Each number is 128 + 32 x the weight over the matrix's rms, rounded and kept within 0 to 255. Layers, rows and columns count from 0. Numbers have three digits each.

# gate: layer 6 MLP gate, 4096x768, rms 0.0701, rows 1610-1626, columns 512-639
# up: layer 6 MLP up, 4096x768, rms 0.0696, rows 1610-1625, columns 512-639
# down: layer 6 MLP down (transposed), 4096x768, rms 0.0659, rows 1610-1625, columns 512-639
gate1610:115121147086090097163118063133103163091149149126075120141070151115160122109140149128130117137138154152161097107074104111146127184139111141121112122109086129090110147150118181095131135165108107129164132102118133159105128132139143135188113111137110113105079141104116101150082150112144147134148144149160149110152110143132045146190139119115178177053131135224126081116097138123057161114177
up1610:118109095129164109148181103133131166137113112077088166101117131117129076148121084201063133150106132133099108094177127118125099190131107192110140120120097119149108181093109123123139146168119123157177098126108160164123076114136178152147157089136122125137151119089098106122149122078131095131126133099138162054130148154148101149177164154110169155097137112146113096145129123141120140150116
down1610:163142097109153095157157099126130142089085171096136176136092140090136165125141185111143084092165158083119120173154137151179105059181181083139142170152156135133162137118182104124119165137148133151105087174169151129091090111143134141142102099113154144135106153113152103140113126122114137160148110076151170135098119104118122156117193127115119198169081132141101147093095122166104146063137
gate1611:135124123072078111105114151163110188115096080104126077107147131166120088095146152117157133102152108188106121122141131166081079156122106120128139156107148101159162143157158089114177109130088126195168109118122082148170138118088144129155112128132087156119108145139143139104223140081088110190140160144117046128129114142154125125130152156080133141133110141106146120103068093134159133132140
up1611:135131152184110090131109061149132126159121095138137164127151089124151196128140096082112111151124158117097144118195151112151144125131109088139100127163076140142155140085107160099092151155139127119172109145119140127137073126154115161154128081121131100147091152161075151103114096139105175187150173100153150095144145162121107106078119138124125069154102095111183064151113111138120143104186
down1611:080113152116167093128127081077145117156139157119074101136154190167127146106151177113135172131156126137134142190091156055120150236149165129161107111105143131132180155088118140128114139113150121070066157114101084152166115150140097105104137162080119126149045099116138066088157081148090170106125145144174153195139170130103084153136101156121136094127116210081151089105120107127094080107137
gate1612:155139137118163129196121141066154137121131067138164088136108117129107147147089093113136121152091141132110131151123111123107055119106211147103054143090164115163056194127149055123168093106123127155132110140128119097100151099080138130084147129141167113076169148165152105131156155080159086124130169152162110152101117146086093172145159197158108140116156174117070116086187081127130154146117
up1612:145162155143130197073106165189139130105135163101104158100164119113117096147089132108148101112169115118127163112203167065149138100143073134168123117114131090147125061134186220091099111117098153117148135111157186161110107143097113111154154093083066139177105158082083117127073126146110122110134078100157164108111127141125113109052101078140156080120170094131127125141104129148132079088176
down1612:123135122129104159099075145174100129154088134202138154096083128112122107080150162184112178113167108140108189112140095116136171124117109161111142146140083135125110150116109117061135116129095110111169146104115089155106123088088143073116090151112098098147140160129150143123064128150103085087083114152161181083077109118138171152102075152093111148091147085168173178183117039070116112073083
gate1613:170147087160113136134192119100109118145149115154146119116106083083110103145148081080140184127172126098140165083209125137182153079148097109119104170091122121154036084110114192139116099104090112130158173150123212082093163179140125122157128128116144113100149158124117190126170099092075204118083106107118123145135126088110105129112144124146110092126115101092137086117118138117128142161125
up1613:078166110119115161114159153088102113112101112134164091107088127169119088073143123120119146174132095142106093138119128098141164173099124084190127102136169160160131100170113131099093130092122180172149168120111163084112143070102150155153122080044110162107108172157159115140065156144157151070105133163176118146115115073093113124135147098118098146172115150139128108116112114080079147081108
down1613:100156145119143098144113108193110145105139060164168127157105158066133151086134076107104076129123120120146139130151105098063098101154127161164114135175174198114126103131185094122142138128156057115099166247173108099125100155114138126125070137082135101122143101136131166178139149100146136158104116080151107133130153094131074139119131093133154114087179100146135158077100039121154152099092
gate1614:044169097082128052131139110126138144153145122171080184094140111165100128163132162087118090143127130120134104219064169066168160104108122093164143131070115083073102120131082129163149156074114155122136163159092116105126122114117103125167167136091125161132076157129095152121177172183171143136087124163104122146167167163050147104181181125174123206113108075049089116166126114092143086043156
up1614:169138159086157157045139128090077119158109189035142101063121156103171145102131157092129162185113158203107096167140141136135113178131061153096171082111139097094127095157126132096099117146156086124162151160160146131149127105088083114138078174085163157046103091144110138106099126123118139072134183120151109143112102041136130123097156140100089106125141110135138128135138130155140122111133
down1614:120101162131120181129096153104105124183126147066198168196124139136137176118104140109108157099098121129124102155125132104193129145187125143107164144111138131100165082174127072154140177116073202110106139090092152139130123106161097130123120147160157169122122137176144130172123143176115123142085161157140128070132178139056078092076118146116100106112106066093071129141145198133072151088115
gate1615:153142168086114125164149126122135120069162071156101092186122108134121162069139100061126157098149133152135126094105081066108092138142150075164198138060132081152110091125106143092184165126116134144102143120114117084121087100120143178135115080101152146158130136067157146142091183194154107094120181110136164099201172147130055164104125139129138173161128161112153189119154090170094132119110
up1615:152110134095158115131115090150117116086142131130116115146130123180173130106121078148111115160156122105207096181116076127148088165125122113126118098134143094138130166164152135140128126119105175076137163174133193116145052119100091115185166107233139147041108119096132124122138081157102097152130085103178142088172137131154131177086115181128141143196128149157124119134061117197107143101161
down1615:115197161175101177139074088079082158132113166089155125142174094141186138109149138154117143108155102157168142105159119099173091127136211107177092107131135106115148145099086163108109124168202132099156089106115149091130117144111086122131134122118129123094089112138133106108099163104095152167202098186093107086101021156113139130088078100142143112066109114119100148107170150055185135095128
gate1616:189142070071167127132150113082245142146150204177157095137209147109118098218158110139121069169080083061209105121127096078082158146131190103183152124166148160061135134134080135140078073134090173117168170138134149122140095069053116104084097137184147120171146112097083130087072168027099160171147086132169123200121109104091153125086143201062149128130119120202151086129111075182125101154126
up1616:072113205134145139152106165147092085098150066151088149161122113133112102088148139126169142123157131153112139162109111215177128160152086153111163123102069070182097095095170072118125158102099124200124123075135078118164131134135166141137154084148061104124139166153105121155106153199122112102047114108098188120103146151160136097117120175182119152166177123148116111117151113073150175094134
down1616:106166201095062082169115162134158094123125148091125189111150131111160139160211140156160127149113186194119099144154198134115114160161156110102096079129137099133082195067184141138104175125102117130132108073120065120104107113091129080147153103154084101132088173117137082145153077142159147150181076091121208140133132121056103126115099127182111115167125134104063167085158165098076156129183
gate1617:124126130184109165134112134105110162170078109138136128098147128131124112148136171140121193178183175121103139079117152133154135157109142165138125175155134067144118148117082111126075157136135074196138063152065103094191152140137165158153070175176159214190097099087078114146123123152155098111182103167133115147162164116146136162041106147112116179106122119165109093139152108153173120125111
up1617:136146149109062118143125134098129152133139124127141165145155156132127125159134115154100164140157147144155117118111146106096154125142129105106141152163138204202111144118042086108154118118110103163182106186110080118155149107067132140140142161110112148112126114161125141122131164131109115121119169136096111130152196109088147116088123045114060177106114116142103088163136096123148107108109
down1617:081149139177167128095150056099084132131120114093121144083175086157122058121133111162107142100116119103113133103146174144166157146106125147122170143202115151207125131094094113100069071103107114132166114074099148138162171109107159104154119167098109087156140163071130167126125148114135120114164130084119170149109150160137121177086104086135157137150076163161187124108111154139148096101113
gate1618:129102104149112152158120176075171135120159149190145123120093143135127127171098182164099130111108143068161127098156137107064086163154168116157097108125125137167136066180166150159119177098104119136117123148101170152148102142174147120111163107099139123177075100174083139133122100091134152168158150121135089175141087130118132134115132173070114133167162194107114140124084107139164129126088
up1618:114159098137092145128106112159130158182123131091126134080107143148106129113116089070136098138123104123118094162134131108119081156117105066165116134160105146168089128180128190124109151091092123146128107094105126099190138092166114152126160113157125129108126158105143167135083141146163132132145121171141128087133117117159160147124099083119086166133091121131113133086114116141170148063147
down1618:142145113161126068127168110138118080132146110079198120123117101121192164158111158152134083125121131121207131108095117115138113059191149129113145121130100132108144137150116111134156195102176099087141101147067098160119165102118087147120119101136097110135141094094083152127135086130139102203103174141120156114142162119119113180110132133082116152124161082094113145114097121143101168080093
gate1619:165120104107157099173108123106155126156176129121125086101146130136137098113144120145151161158143102167139105152098125109138122141173104132159099167105067213142115160105154112079097161129145143144131117074107146148078163152148112171120104095116062082114096146070112124125161088121126154119112124074125130106019170040132141131152129102155042152103125149111085140160139112155117150101075
up1619:162125127055199077128117098119165143124091139127132111102109198143168149115108097109123106130153158154181096127078174076120169133122074127183142127203114189115099120106151149163148151118044143149092080126118104106142151107124118159175108183119169145097115162071166164064100168161111098167123166178171118106064125118158132116117113138096115173131179127118152176128128096162142125189110
down1619:115097108175198106114121104145103094138161192141099119121096150122139113154110109147133196179109152086132130118136087102148122090119165069108138141155098103084105131127119088151131087153168129181091209083089160115144128139141146188160170053123141066098161173074120121156106164158074108168079153086152133114126112169105156111118116162135090139131136080136154155114127123137148103170114
gate1620:149098133110105138156083099088209129128058160090179094127101117070081080105097131143117139102116138121130129121132146123128122079109121104134122154121132148142082113153143109159128135137139142148081128101127147143067089134141111084125111097104138112147153126118095132146149108123165148143167176194134150137127187120132173075130178106187112108120091111116142107174138101096161062117129
up1620:123088123134082148123132119096118093081092194132134209154123131113138143146133124135066117101123156145121107132128136126095138080133093094113172125135114110159179065122142106138140089115113104159127138127129107100132140094114167107138163086120081151148118108156118139143131160131092090108120090128129139211119130072109118152144127149159150107126125153126110146154089150150160138132120
down1620:144148096146098143120093107150157130078117157135129099114116130111169142113100147147102169080167129132123130180135144107145134083098106127150146134120116169126166145102170157125135166179103116101047134147099145107177085112156049145201154095157117084135095140153152141153157172154133145181159104117115145143094145090092084079195136140132142146134126113079161074096146182126132126179156
gate1621:165140131146132128149141103157147082120063167185169109121140104195103095128122134125166126144104128104119093130150072091143119167096130053095121097124170159132141092101152138118061141093108143138133150094103108150164158130117135139145134172142089112150135205169093148118132117083178148153196106154109124108120117096132100149077130107121156050113140139092119133124202120145084116110114
up1621:140165157096137116147083066146119067149063169146147180149143126165144090165159179108125152084088120109134121157098068154217148126130156123078117094117134114113107121154106106145140116109131097102133164082105124159124153111176104149103136133115102123146111143183156105079086190128174063124118044140136116133174118188162100126090152124124140082111092169115131115139169114129129094100127
down1621:110165081136160110138121116143149174136140097156205159170140140127181127199144139188145132072099102142132145098110158149129117142076150163128125090176115104130084055180109177129160112141113140135111100122140136143136106133123091221171152130118159181130144089113134138085061138173120130140133120128147102135140151167148164118141118126146132097160134158120095100117105076084134125086091
gate1622:161118153139099088148102169109145102157161172125094138126189192131105165114145149117078087162176118194110108100178171130097088140146120147105145137150095073154110058151103116136164098185111154149099111125118142128186128204174166162150170122179096197140156160106144207174126083178118139078083123182131112121137118098150151094149130114184104085128162175150073190057151164094142153106144
up1622:102109156112152147109131133125131131145136142049107069079136122142155122111113130139023093116130060108078184129114113110209126189073179131171089155128120080095094081193075087154100120183145176125112125114089134081161147177104215101070190151138158128088113149076170089145098142157084196124175084104156049145151179177159164138137124127145116100097135073098117108087134128083200078170149
down1622:132125107131093179093119108104124201141158071126123165103176099153151143170109127166057132130142116172137120191152103081096150127133082156158118155117129151144154141173124141050109085105136149114147092099140110140130090128128082128146104130119049107114090160123050148132153179087128166120132172125184129149092113111076066113111133185196145119110107089098111109097058112159138134081085
gate1623:160172136107126042056183187109165114142141134093131061119133111119117127094103139173109163123130116083152110158118063080045126217106138150097112110081114215111129126087150143097089159075124112146140094105122047147061103208129106120167098138130177101120133139107086090129141054133095123147087114132163129120169168118178105106121132138140166095104082124044195106104148078092102167092097
up1623:153198105132141066089083090028146136110117102140140122141089105102090146134122106065139193044101128107075094158174156101107134114138141186203148094107164184154181163163072116160102148101078133220089133160131091098162148097083120090125132111153166119143126174088097141111128158095132125100169117162177113085139088164183096118112102124088103149100160127101169198068096135158145118088109
down1623:151097114119070119128185181122148121122122031178140115103131129088155124138154086148057053151134099164178103079134113118142109064107136153154088194137111059085111177186165083158109152104113147123079115147098161117113137175128061167156112061115132160091123107185073131140131202122085189189120115108067139090148134157133068112102126153180146128145076092218123146117204125178143112187141
gate1624:117168161137138151140124161113059186115093138173121134147169186140125109135136131173099141128119137128159116137101081107135077109092134108100128102188096157144098111046118163134096140158161111094107116154131108177098161083043142076077152134098132123117086130097122162141081061147125086115099119127073112098157168097127109117120080220163067109183098138141152094097122087134145123186133
up1624:083166146150122162180168172113180159159133092109170136139120128131037128101167143152124112128156055074118184115142075096084125164126118098134130150130149162136167171158098084085180083088078129139070147087164103095098186073127115162152171115171081176143128097128086126131141101139141142113126122109107128155173183100156073152079162113134101102129134066166058148129150176122129177108127
down1624:083150148128131098141119167114109140174140087174143098137126164184116178131130161156129081154142136133125138138172097107120127139166058157137179124132082144143115089120160152132125110147133140182101123081180070112104132109122091133125141141179100111146138105206051170112167114155102162090085123139071133094189105092084168141093141080103128165087127160093137116164128114170085129141151
gate1625:147132162119146139130072097081137126147090159133165106142125123139129108147121112145138144118098124085119132189121136108141092147153128117169109137178139169092144125145122150127160183082127136107094117078093066104073124188133164139154078121081166141167108071100067176149138141182117128114140131125114123164148112073188144110095122155143077137127136123138111142134136122076111122118093
up1625:076167068192128095136107181138135169058133088138094115159147122175138135110090116106150085118150112143177154158157132212107120149098111157044180138053127108129126116100092132089089124139118096150085116125167111157144138110092109102124130112148122122078143130151142181121138115097133090080158148118139129105125132157119097120140123125165152117144118143093125114142132148183088143109150
down1625:147155115074121138129109142117134157131143092067158154171160167121069062161095111099114149124156158115132130086165117155153150084158091192073099139084118087125088163115132111182214198111168131084136081158111153172111146083125113159100105170112131164147194170083168128099117116120084133109097084125182160100069130151117106121140129100244139176142147135143127156105155180127148149151144
gate1626:166135125142150133178096123147123144166145112138104121140147156153142098142105122145130126092118149151132145137076087115138107119102095158106178090184119117166120176057126127117111098171099092110130126135136095176137142115114124184150152115175101141160099143100116124119121150112091127194162158185146092115081157154189193096122126142140145140142101121108172089135157158121143152084117